From a checkpoint of a small transformer trained on Wikipedia.
Size: width 128, MLP 384 tanh GELU, vocabulary 4096.
Architecture: LayerNorm before each block, learned positions, biases, tied embeddings.
Training: a variant of Muon for these matrices, 150M tokens.
Each number is 500 + 50 x the weight over its row's rms, rounded and kept within 0 to 999. Layers, rows and columns count from 0. Numbers have three digits each. The size before them is the row's rms in percent of the matrix's.

# layer 3 attention query, 128x128, rms 0.0823, rows 0-127, columns 64-127
155:458505445404474544426464537453560522562559585575483570553551481559543558511532557367491507376483428512532474555487400522555502442495458565449555559524511537491446520517541401532516550531513492
160:621456429463451476514445502461545437486492539534535431485589437512550515503498518560546532582491516457518541454489444387428504478583472480477463599408441490475482515484511552479465511485430563
157:436483588457462422518604533541480563451492548569495535499544527494465444510450486444440461464585475491445505392441422440570510493552559496455646526583419485502443518473580490527443547513525525
155:619552587440515539437565531531487518519453419541428496508488512455556375489470523462540489556435562541506566522447629521619466534506483549459558493454437527510497444467466523426494474625458530
158:502429568480521539473517470546453470539527543554393437530535520563509500514529498465525449442456558567378491458533525445585450529477473537437423563469454459468460518499531464390493516527499514
154:491498458551565466522448498421503486425444564465546433510455526571546530535445484467566560505530450435442535580459482504538579525513513440469514519436399517456461490498487527504454483450458451
150:503484458470436563425459566450429601568543436445474434449530465505505483524582559480422431419468403452517447452459545511458481460568551490611502500557545537526557558557447486361445489481468438
144:452540443578544453491491434527507537440547528469503566441460538565499541566551471561569581516557490509480487506439444439527534450566555558415448471524544478476526545581506525502596530474458483
124:501537413467486438482443542496544531440466594516532437469527468551518535485516520514531534484485570486489485492450495433536498556442485571555541484468495555555501462542415472595508512464530312
161:573474514544474468572490501551434451445427441517528505429360561553404549452467645505470503485510520479519490486551459499545609563458491553486434440490584515514459539439507506512523516513527522
186:511530541510581458465582439456514497546526427534518516588489467524528517541556429445499485535443427518544508545467509513436383472455492576470545405598646448512485427419490529476529482465429548
158:423572578407541509539455502437498528565608492553468470500409557492483526442461470451482475499464536532454510526495495536567511467465442394454507551554414539496450455462408654518538383573491479
164:521461506569488392501447514470512524544473453498465428563396482502519501525451478438555386558532481532571567476531556532491496540544441453488529475589460419508458505505456584475451578460605466
144:491649445510478505541433496487450475549489515467538590530466502566411544537513491500547521519514450469569437560487458521416587445521505447480425519544527495533517436563463429572594617405479464
158:476528523470438589507455584556462553551471463577444453533496561542453537413504406454545492478421457469465503440517506507556397439540555456513445588411449498523535459572544515452533449534508454
149:454520608421428469459484538478556508537530578538614459542415519545419526465562502589447510549467485549512527426432562481534497511476555532481517514541480470578540523425431530530505518512527562
162:423491488591602475486569464526510528512477561566420502512464518408516502493478490567484542483527407400487543479480524476573463519446481509494450475495591415475557529535396499503467520422520457
155:561470356511453490501365501613540519592501508492508466423493491447549506481444516463524499568614497516471509483539568429469418549461567522494498522447506548540504493537505541447503486434487547
151:464574522470517485444526473481559486474578567527579497494504536416566568532542553538554541424440414555526524543428567485489442532498543491477447472428510453523413442441551452545616489457369549
146:441486527531434514439511504557591530563562491521465522518513401537423454541546562555443478594481461503415532524502603402524537483450404552549579462492511484488560510432458473458553452559532542
152:471515501477523542496502483593518479433495441426433495471506453493508596489565404491449481543531489486418623455474465546489585500529461544524509470560582540603472517484446531471449461476526528
151:482499507388540522468583409498416504519562468499500474548450507495529500440543566469545496514478561508424512554418572452579487579409429496511644439526544522498481428487513551547467510504541448
136:439471536456587513531430506400503489428520458427497567425542474572447534474461495608542426524575498449463466476452506495500495503493506464470577506397496472483466472553509518532512513501471550
150:571555456475493522532511552520484505503547524344448542544440408517467611540522546542439503518556387487518437567522462452493520498487453461519429499445514450538483477555546400492571451466453485
155:531542489415549499480526591475521424519492519459600491443406484522498466470499492505422521512479441475541596610375528473489423479505464432510500443507593483476423452484409524481536443489607514
146:492545551476433484520544487526575568545613434536533491475468544483546480495451454571537545436439595520420550532478509513480374532572535510448424561475552388496498478481524504495477475551557624
147:566423532532575472549482534557475585426397570512432529443483546475434544539564529547522561528460513526516483472431469432487463497479506608468428576485439474513482484548523406497520497439483538
164:496341506532495476470471475504456484503418496485437463514490498488509540497525558575494519594416445431421541548440464405529437527432519561491500495512574565514507477501497466396469533486492520
155:522526447595552461522549505575464507532524477403501454508509433529496518474590521609505562491486513506493512517462563518468525473525476467507520341545468568489492569481475494564352450477520496
155:507478531489460430530518568484512523454425573480494528481536490445416480589445484503518483444373524468484522500489583543485555493541538524442536448555454509485514476435508511466394506451485494
153:546557550517528605479519515471500492480543459511523450480439545526452461427496415553470595533525508551477549499566479521386556473507459483476459385437636538494491528482402534495545421526518608
170:538476504568570513497566438409529503437465522519430531523475502543562479494465464456460447449397567440486510476528474599534551468403521574454537430476401450523527535404504483513447467578496513
087:476489550537475532494489502403535479582528502432449545494538447511542449581500524376408477543462489489512496497486503454655512432512438607536490445536386522555406548546468455522457551579540440
092:523477534470466385452562565483506572492548566435519492572475492487445484468594424600472508508414516522501547506537442464462567489511431479451475596617481505457533534479528539429576544516522481
099:485533518376491445547521489499477486521471474510457666551428516491466455392533546456507569533549501579505585534532528450465451512499545571491489502462480486462513525542599511520483459503514393
093:474525525541539569524537491550495526584529500466396433520587469506547448499500646490501431456515461472494512511566456531562524483457464456523522456539489495483457507530459417485427595545547480
099:464571455471524546448539507509515545547572500523487512472557554539445550412549582543457491502531432465482477485463405445478525456529612449498482568523487514540434438471557509491505457513577563
101:476452624495528508479459478516558383533544579540535468526468528486523472518483413525565560419498505492569551523549438543511449502580483487462444429453503561465442543515485481472562407482534576
093:534524437430504418474523459515521526532425493525453615485497441506442505496551510528474494632515534414557578540426493521529501463442465561444544558550522407506407491511483527529600528510636526
103:545452468458428517447613462513473563558479451429468613475456476438606406518534494428484496488514449465432556515491490446463473523468511536580440509554593537487617483461523582509585458516500484
082:469579536416504535457550539447546418506505449510495517535470483507568408573475443443447519650422536544490488525461469383557545492485499436522463510528496485519491500544452439476497500475527632
094:541566535463470557508471483504531533515481460610504432473525419351550470505507574550458511533522587548559457515536608521564443524426549467515482507483673407512526552466506460426454509419512461
080:490351542518471533504521577526527403499563499487591474462438475450385420472476493553538518525515486534540507551407489408510489528470477472457477486444587568490466549413500513576477490548496548
094:414397494498597518487538440470482500404502520502425491464466460496438515525480561568520389511456483489550570525561445475502484494546449542574449471509660578511526503526501511490499397532426569
082:598501447447462467462416439582468548460412418556495631494476429519562539536447467479406526519506447415436472462452543570545506498517492537526545478452557503505566517543529568601449519507517460
087:600478499610488492484452503465477529544524467518454367455549516553499542496552465423462484644539520434464508462442498549447618445522466489518496448396432539531478557508579455507467493521534470
094:465522533360612487523497500591481454502432503459462485542474602565498495502444508535563475439483492533500446541552520563529580483567434493519520560429510495569454504552447515486456521503402615
098:464465518497438414476478396564493515545522490555570395446502564526463582476511518553471491515316458463440441469522468567476586549562503510590525421564467539511478434514590469561487552474476543
071:525535532493551512482502533383516476503532543537503592536467407583407474502436398494441605483493454542520587518403504529534487495456391488452544541529427539446437453463487564398447481496535520
082:527439446561395509481482539488502468567537475512502392450456529464471465553403500498453477552545518443619534524515543441514512486575515515521552544502478539476488641544512603509398481526462603
076:519541563519487653517398523481478459454567550528495504528475462473508514486486437443432512463605480452530502496494479470485435525539474470595521503511567541527498487531501452488500471426614477
089:539552494498483575534525552505505461598575576509547496445496564473523499540488551455541416440583430527532417475484480481526411500451498550477489575512499533555514503508497498390436453462497413
091:428588498524487516516398439417437486425505472525566505468491446481459548554636527484489556493528528527447503465407515456510524552453502543455547509557481589497394437480544456512522482393454548
095:427459529484491453545549554498532449506535500545516493499469548640483498399515388546533504449518484474520497471477391476642579476418469447472556518464468498538457512500493463679479521496538589
082:557411514527461453483524465466420466481460501479550550556433532508487460438534420556614511489533447565426575534472517505593472420506518536455545510465551504496584490436449607415399612476518455
097:562430470572406448485488412451483522479549485515536465520507554453569546483571569507485505536546481453441546508482468522473427504575512443527481513571515485408556547633533549465520495408356513
085:575542515498507452475487568462537526619552561530425428520514539489401512418443485493584487541421398549519552509340523441503404510544469412581531539538511535512506543486500462436468560468559440
103:525434425519565422517423474524483496541440483555500454460505526542542584515560605526465535526519450385489571502498611494516535463449550473406452443483537438493495493507448549493425480529412489
089:479450418533480437505525549515465522518559448500534585425495486469478564462475539469447415533521472516476531533530521538497444599603527463556545427442499560554520539584540473438550560605515493
100:510583395488538490502399633453561499540444466537490521475522424453536529457505430460461502559547553456522465482546503602530476529391517456545480521432494538459548522519464537495484531519535490
098:505423467502484541600549503548481477527528514462575430531448489483540434582553589556535491584505526426542489545534500504489580432536406493454443493512456446487510626501409534463521493577356427
094:483430541552497480542578499578509594494496466570523486540525467418483494517475496471482556484498525495560542511474549559477499537509504530405481437553528506564526483460501503508613442549431501
088:488518451488538569492499461563468495493552501499467571469475554456513496428500564422531501459464528557451484438555487492539454526479519542501496531440377514519579535557521615541497525668431480
093:445531515517467460480498583382435523529496521553497506497463479580415551468606319536506470503472499569514569484468483442588551482527486474415463507547493486549470442433578487518468507523459469
075:515524437420482527543477469521512508542498497579442481433545474565457506473477498471422422527495527490462461484521508475590542374445485543516463617480527534508398496525486488570490396527518527
082:515664589457546556363482538493532552577556547455446477517493511502530540508511532431481516514487471481487515511366473502588448420472515481526590489491417448525428458501465460524534416523684445
068:599546473455510467455516485391475555469445499527465611563484555409509482448507482354500627511550568507490530535461488515455468507442550492443459535520436515462545512543514534488565511491534403
059:544599476505535541463498499486575537520486406465491486497542473457519428525458489475508443579487550413525478489443543408511467487485526503477497448484507429443444587516504409497437433590527496
078:446455528523542454489436549486444433422430540466483541598488481576514570482572382538543559490507495559493545511571482524491495480561515495450558588500443498512501459534510533513524511456522491
067:483579608561453483503454454488425530540489503447416542515484569598437591440537404420551537486473523591511462467428551458544502534514475459537519501520523548575518419457544382523453504556574454
057:472474516507476441440477465461469490562527535606543428550454508526408574495523419540567468514359508538546572495474413495493536480616457458502532509534560522500539502478505538533386477540458496
055:525396456464397442524499541542412576494461558460522462490452592509508498489557519540513480511509454458554502579568545470546529539543532467574533524537627415481464467500555481455532601422483552
075:510478523546506434453538514392500481507523513452526549588484437474443509488580424533475511470463482615538545577469467414498488525616436512456543501500501517433495545501493573515504500469413570
056:600462466446539523430526540544600438490470538529461593460529446512559486500431420553438450550493515518602558482540526502552444479510473468401485527476503459440491547554510593482513497525550502
056:490452475599446454578470445597429505537513560504485401524533501584499542471471489461497471495503495531451409486496475468571513496513411467521463532537564518541409435475566462478517574441500569
057:480486559537437501503452506512440454506485486476520533515542491442521542456473599536518506509483425627541503504522471500506542527594503474507429515515495535461548525513502598427489571441364546
083:453469562510532484426582618509569423513561531523587478556433535461527381496529392481468549517457526501576526582498453477505549467506464437432512503459546429449490502467453569491534499542416651
065:583579479392564531470557565493559504514591510448482438524552481484515435546438531444445444474445477560558496518438514449555445564578464524492547408479477532453447574497460466456480488541617544
070:488438417483525483477445488444505533507482499573528409457535551548425632512475477520448518460413450410522508508476502511450513522613493467548537580489548554516423476526509492513398506428463591
069:420550486459464396512471460456480538470412462474513640532471480526465523455560421534550454482481495441443569498445502561420511486441444543499473514565576567500533451522505554479523527476423502
058:463401539548542514486535533569540463479518500518635605476492432432560525439520450398406519496495464479475546417554547444529472463477472541494534568436473487477606510484514595574523585505498471
048:503509512590380582477575488433493466493405558466448472506538436442619455471566516462485469551506493500511539440495622591498521576448493544493499513383460474436529518490542532502460395580442510
068:559453470488501493506517519458523531512523541427549524495439490445548399511506549534535614548484526596510576588494513492474398442573577516504442511568500457440594560546540544417494460486425525
069:619596402474477550490475519471530540597443463543428494485591448458473470455504506357436486518552493424462489556477476507515466453419536550539442457469444465470544504524525530512558444502509426
062:569543363473491507479352569450577557567455445498462514423496426494573467470455652481455578630539525437501476487420540422433439464473479574506479557479562517511504543532468436486493533472540481
053:506542538569539535442546455367444488503563459486603474525487525502450467444598452435537544508515543550502503553454477524483488513530500453619560504457420529432495486492463500451492491497476494
056:411571538525520476466491506496510472527562466535495445538470514541481533590597447466501545451499504525507508554467447491537516510472495524510483395521449499520461458435433527486459522458501545
056:453497447426485488512552553501463598551462539437515555543528504405500509484492632595476567504428487431494447549528579478455466538512583497492536505442460526407561497611518482515440543490488519
056:434476562533479487481543519442543438519500501540654524567442511507439421556553451538532526461526513514485527513503448507490493525524487437458476549524515436485505544470483581416485523469439559
081:462497571517486449486545503432487435457500527461587538533342526543549514444581360530554532460443470529461593535498438553458495484541441482424476482484474514435541494465476567470562495497440539
067:456503530539475476508539441501409560491407482494474510495497530513524586504555480446467554548464528468449558574438541636459546536428538543476575386562475556486566393448508433517453511453482483
071:501434410514482478501510485515495520449431496493596635532499493435542508438563454501521630525508529463464560505604512542471546515488545502517558497454471463429638524586544592529525511536412535
068:380428540555455431475526500563512465503490471488545543538462510482458556454513443624489483510482492555479500502492471545481581547507536524474474589481534446479515512529512595525538606489395619
069:534511552507481513565493433527470483406464534431523400569479549531618481465392569535583574547474542469499461459523462615445558567458506517483486532539507529566472482420525425429524529433563518
063:533582530468485605488506525464545538538598486475490388489542448474530511506467563404488495489524479445460406434487410530516453427460492522542480577465485483512377460515533394459482442510464383
064:514513541501435415483544551491527486531477555485584524468398508519370462506582431533516634529458572504544589513519467509457488465488562491481513528461526404419557453501524499469554543502600487
047:468505537547480399466439444519374570488437498492454534586489573541480565480539487501581553536465522554484527554497515492514567533469486494518563479576524555488547381430563433459450599442567509
070:486456431517483425516509505412539505502453508452604602487467469399515486451604431549549531471520502491434535537481533573395441482487507529492437547508491494451537584567472623490492476457402527
084:566593408400524546465466468548530553463425441520397526471617447496536528507482585399414426521550531407543473455472521509542511490470525567529514493458482515502514494575543432608476454541570451
055:491500473424508592562550561516538479495505398511403486516601425468571450518431586486468459488573535442509440449533461521520536517444536537520524443451494535510503492494459459510512477579560494
070:464527534475553596480497521556554433502573491563503338480510526535541458556450481508439391483466492501550467464518445492543548491520402462471538480456495553536409515450459479468463464534483534
068:612527367481500501526479464482530554455420470502509602495556493426505536442479589480462534505545521471428534487481556483432421505463530560493490522485539531464580534600533548512541508500533412
056:475451470534458415535445412466368578493385490490503573510566526489430597436509535499538592533488519521516467508546530519474450514432513504533586484511471537443568441541564444493507524433527421
082:428436559603486464536536517488497471491549535482614468547392538481461502465548415591612535466465485586460532540514477533441506523544476426496469504540437473493493510460484541479509520438396571
048:467458563509505469472520514443531418512535489527536450538461544566395569489524358556552477515461454497491501490394548530501438471566473566502542473556565536505461487469509535586662424453501580
037:529464383431455563534377517510585484548464539491509584399598463499468524464535507519458467449588563441523510441508554460580487432512573496558471544492512481487485627587502533563538491521441511
041:420498578515476494544577465443474518481430553450523598492482438482373522463566506509487569478515522559509513553502516476465431490535508529468560508580448435484493471536528528497432482379459508
050:505511471444443520526513498598499561437396464539506549414576425455531503492413569414414421483527480402487501446484498437503492491457549603480566440512538564468521486558595489576560459533593518
058:557468344420482551493517508473540514488505404487513594506510452399555450432546485481424471496544498442496567510502549507488551507441516562476404501494565533478584584542495634480465470506427497
054:575428420448492562530483427603588469485497462582538459429595448512464483530411573438463402477571499447520449456563457488559475506526470480552410549486445459547410531540460510534460491530496496
044:489532470509494530422572551458663425528508564446493536426473461435596434518480477568412439530430487535476553423551507475430475457554563521470458488404486503449481568527487531461528476526473505
058:429454584597432481531567519437494473517597567488582436589421542485487474497559353569557528448465434598512547512487435555467508530527465420490458503542492459540471494437481579410514484491452579
053:456463553543516404497470438534379513501518563484551434539447601511441534510518472576569595527454495580523500534623493555419516559534553473500507527507458471536556483510477410468525574438502566
053:553599395431524556534481454531618487532486457480534470469560505418531464448456599518530460507578482449485494494509561483455462539466552496537375526532493438530516555570478492479494449548552479
064:556581423408502553515417428568472573514430494538467548426604467500512544476484612439391438508513527446494479494501522514510532514459531585563526427529583553529544479554544467575448498503568433
050:563453415529527537529510546471557499525503448482516552437451440360572443455446483534528501484559508514452571511518547559497499505489479530499386557499497384467562634558510619392494494539367477
058:569515336432542514476455521546498553495465492542407576443567449446514471491516567481403505575559515434491469525502555509507518491462507580551532481473529503503566499567529438591520483538557425
056:567510414412516598512498505529529560468456443533469548438576433445540449494476551485418432549565579412563461497555575441533504476424489556571547490424561496494527505535504483577507452578585424
051:503495465526502581486442510577603435486616548516551400531479502515589467496480553527463405476490476470453479425504490459549518423529446478437481555484505472528391580475467535478493504511436556
078:442473569567497457501529506466496436499557554468625457527418563548461495513578402554582565454471448580503524529513466532433500521534425459446460523519490492517476556456461561443511516466401561
053:585573494477522569449490525539597426534489457517454438488609478437533463562433598522469482542568536447532401413548508469530518499425525506515478509429539474527457514502465417487500483531595467
063:589538492380490554495513498586558490481485456578471506447596418549530497524454616440438393484528514373513452410466498479549460452456493566478537481484517447535443507521482429572525479545591507
077:548485450515494466537492430536361618440432500506411547532510525506524548488486589438480610551490535492470490552559536503455487547445552511542520488533457592484586413520536438503500603470563452
061:547528419370478551529494512552505528496478422572446545436565438415548457548434532490422436521552517423516426505544523492542506531440470553534566496455575506530529477529487465544470460589493419
058:376453592563495425509518523537431503537545527457564456518420509503472537512553442556572564505401471563484587510523468561466580493552519410493492533579500521470515418421526435500485537464415574
049:530449497451496528489511472454645447476480476500493604493537417531506450506469502496464439545580567420554487477484565411505500411433461600481501540522486478453445551507461514575546518489550596
070:558518437445555567482481497555548478450493446540455553510570452521502512539406532419425381492529545410517430435551517425529498491456468564470542502529480521508487482525487464626569504546613465
055:554571411393509513469446505513578491516446461558437592415552468503540510497455592502402450596507512425463487470529521484525501503518493538553487482445504448485519510565463451562563507588519473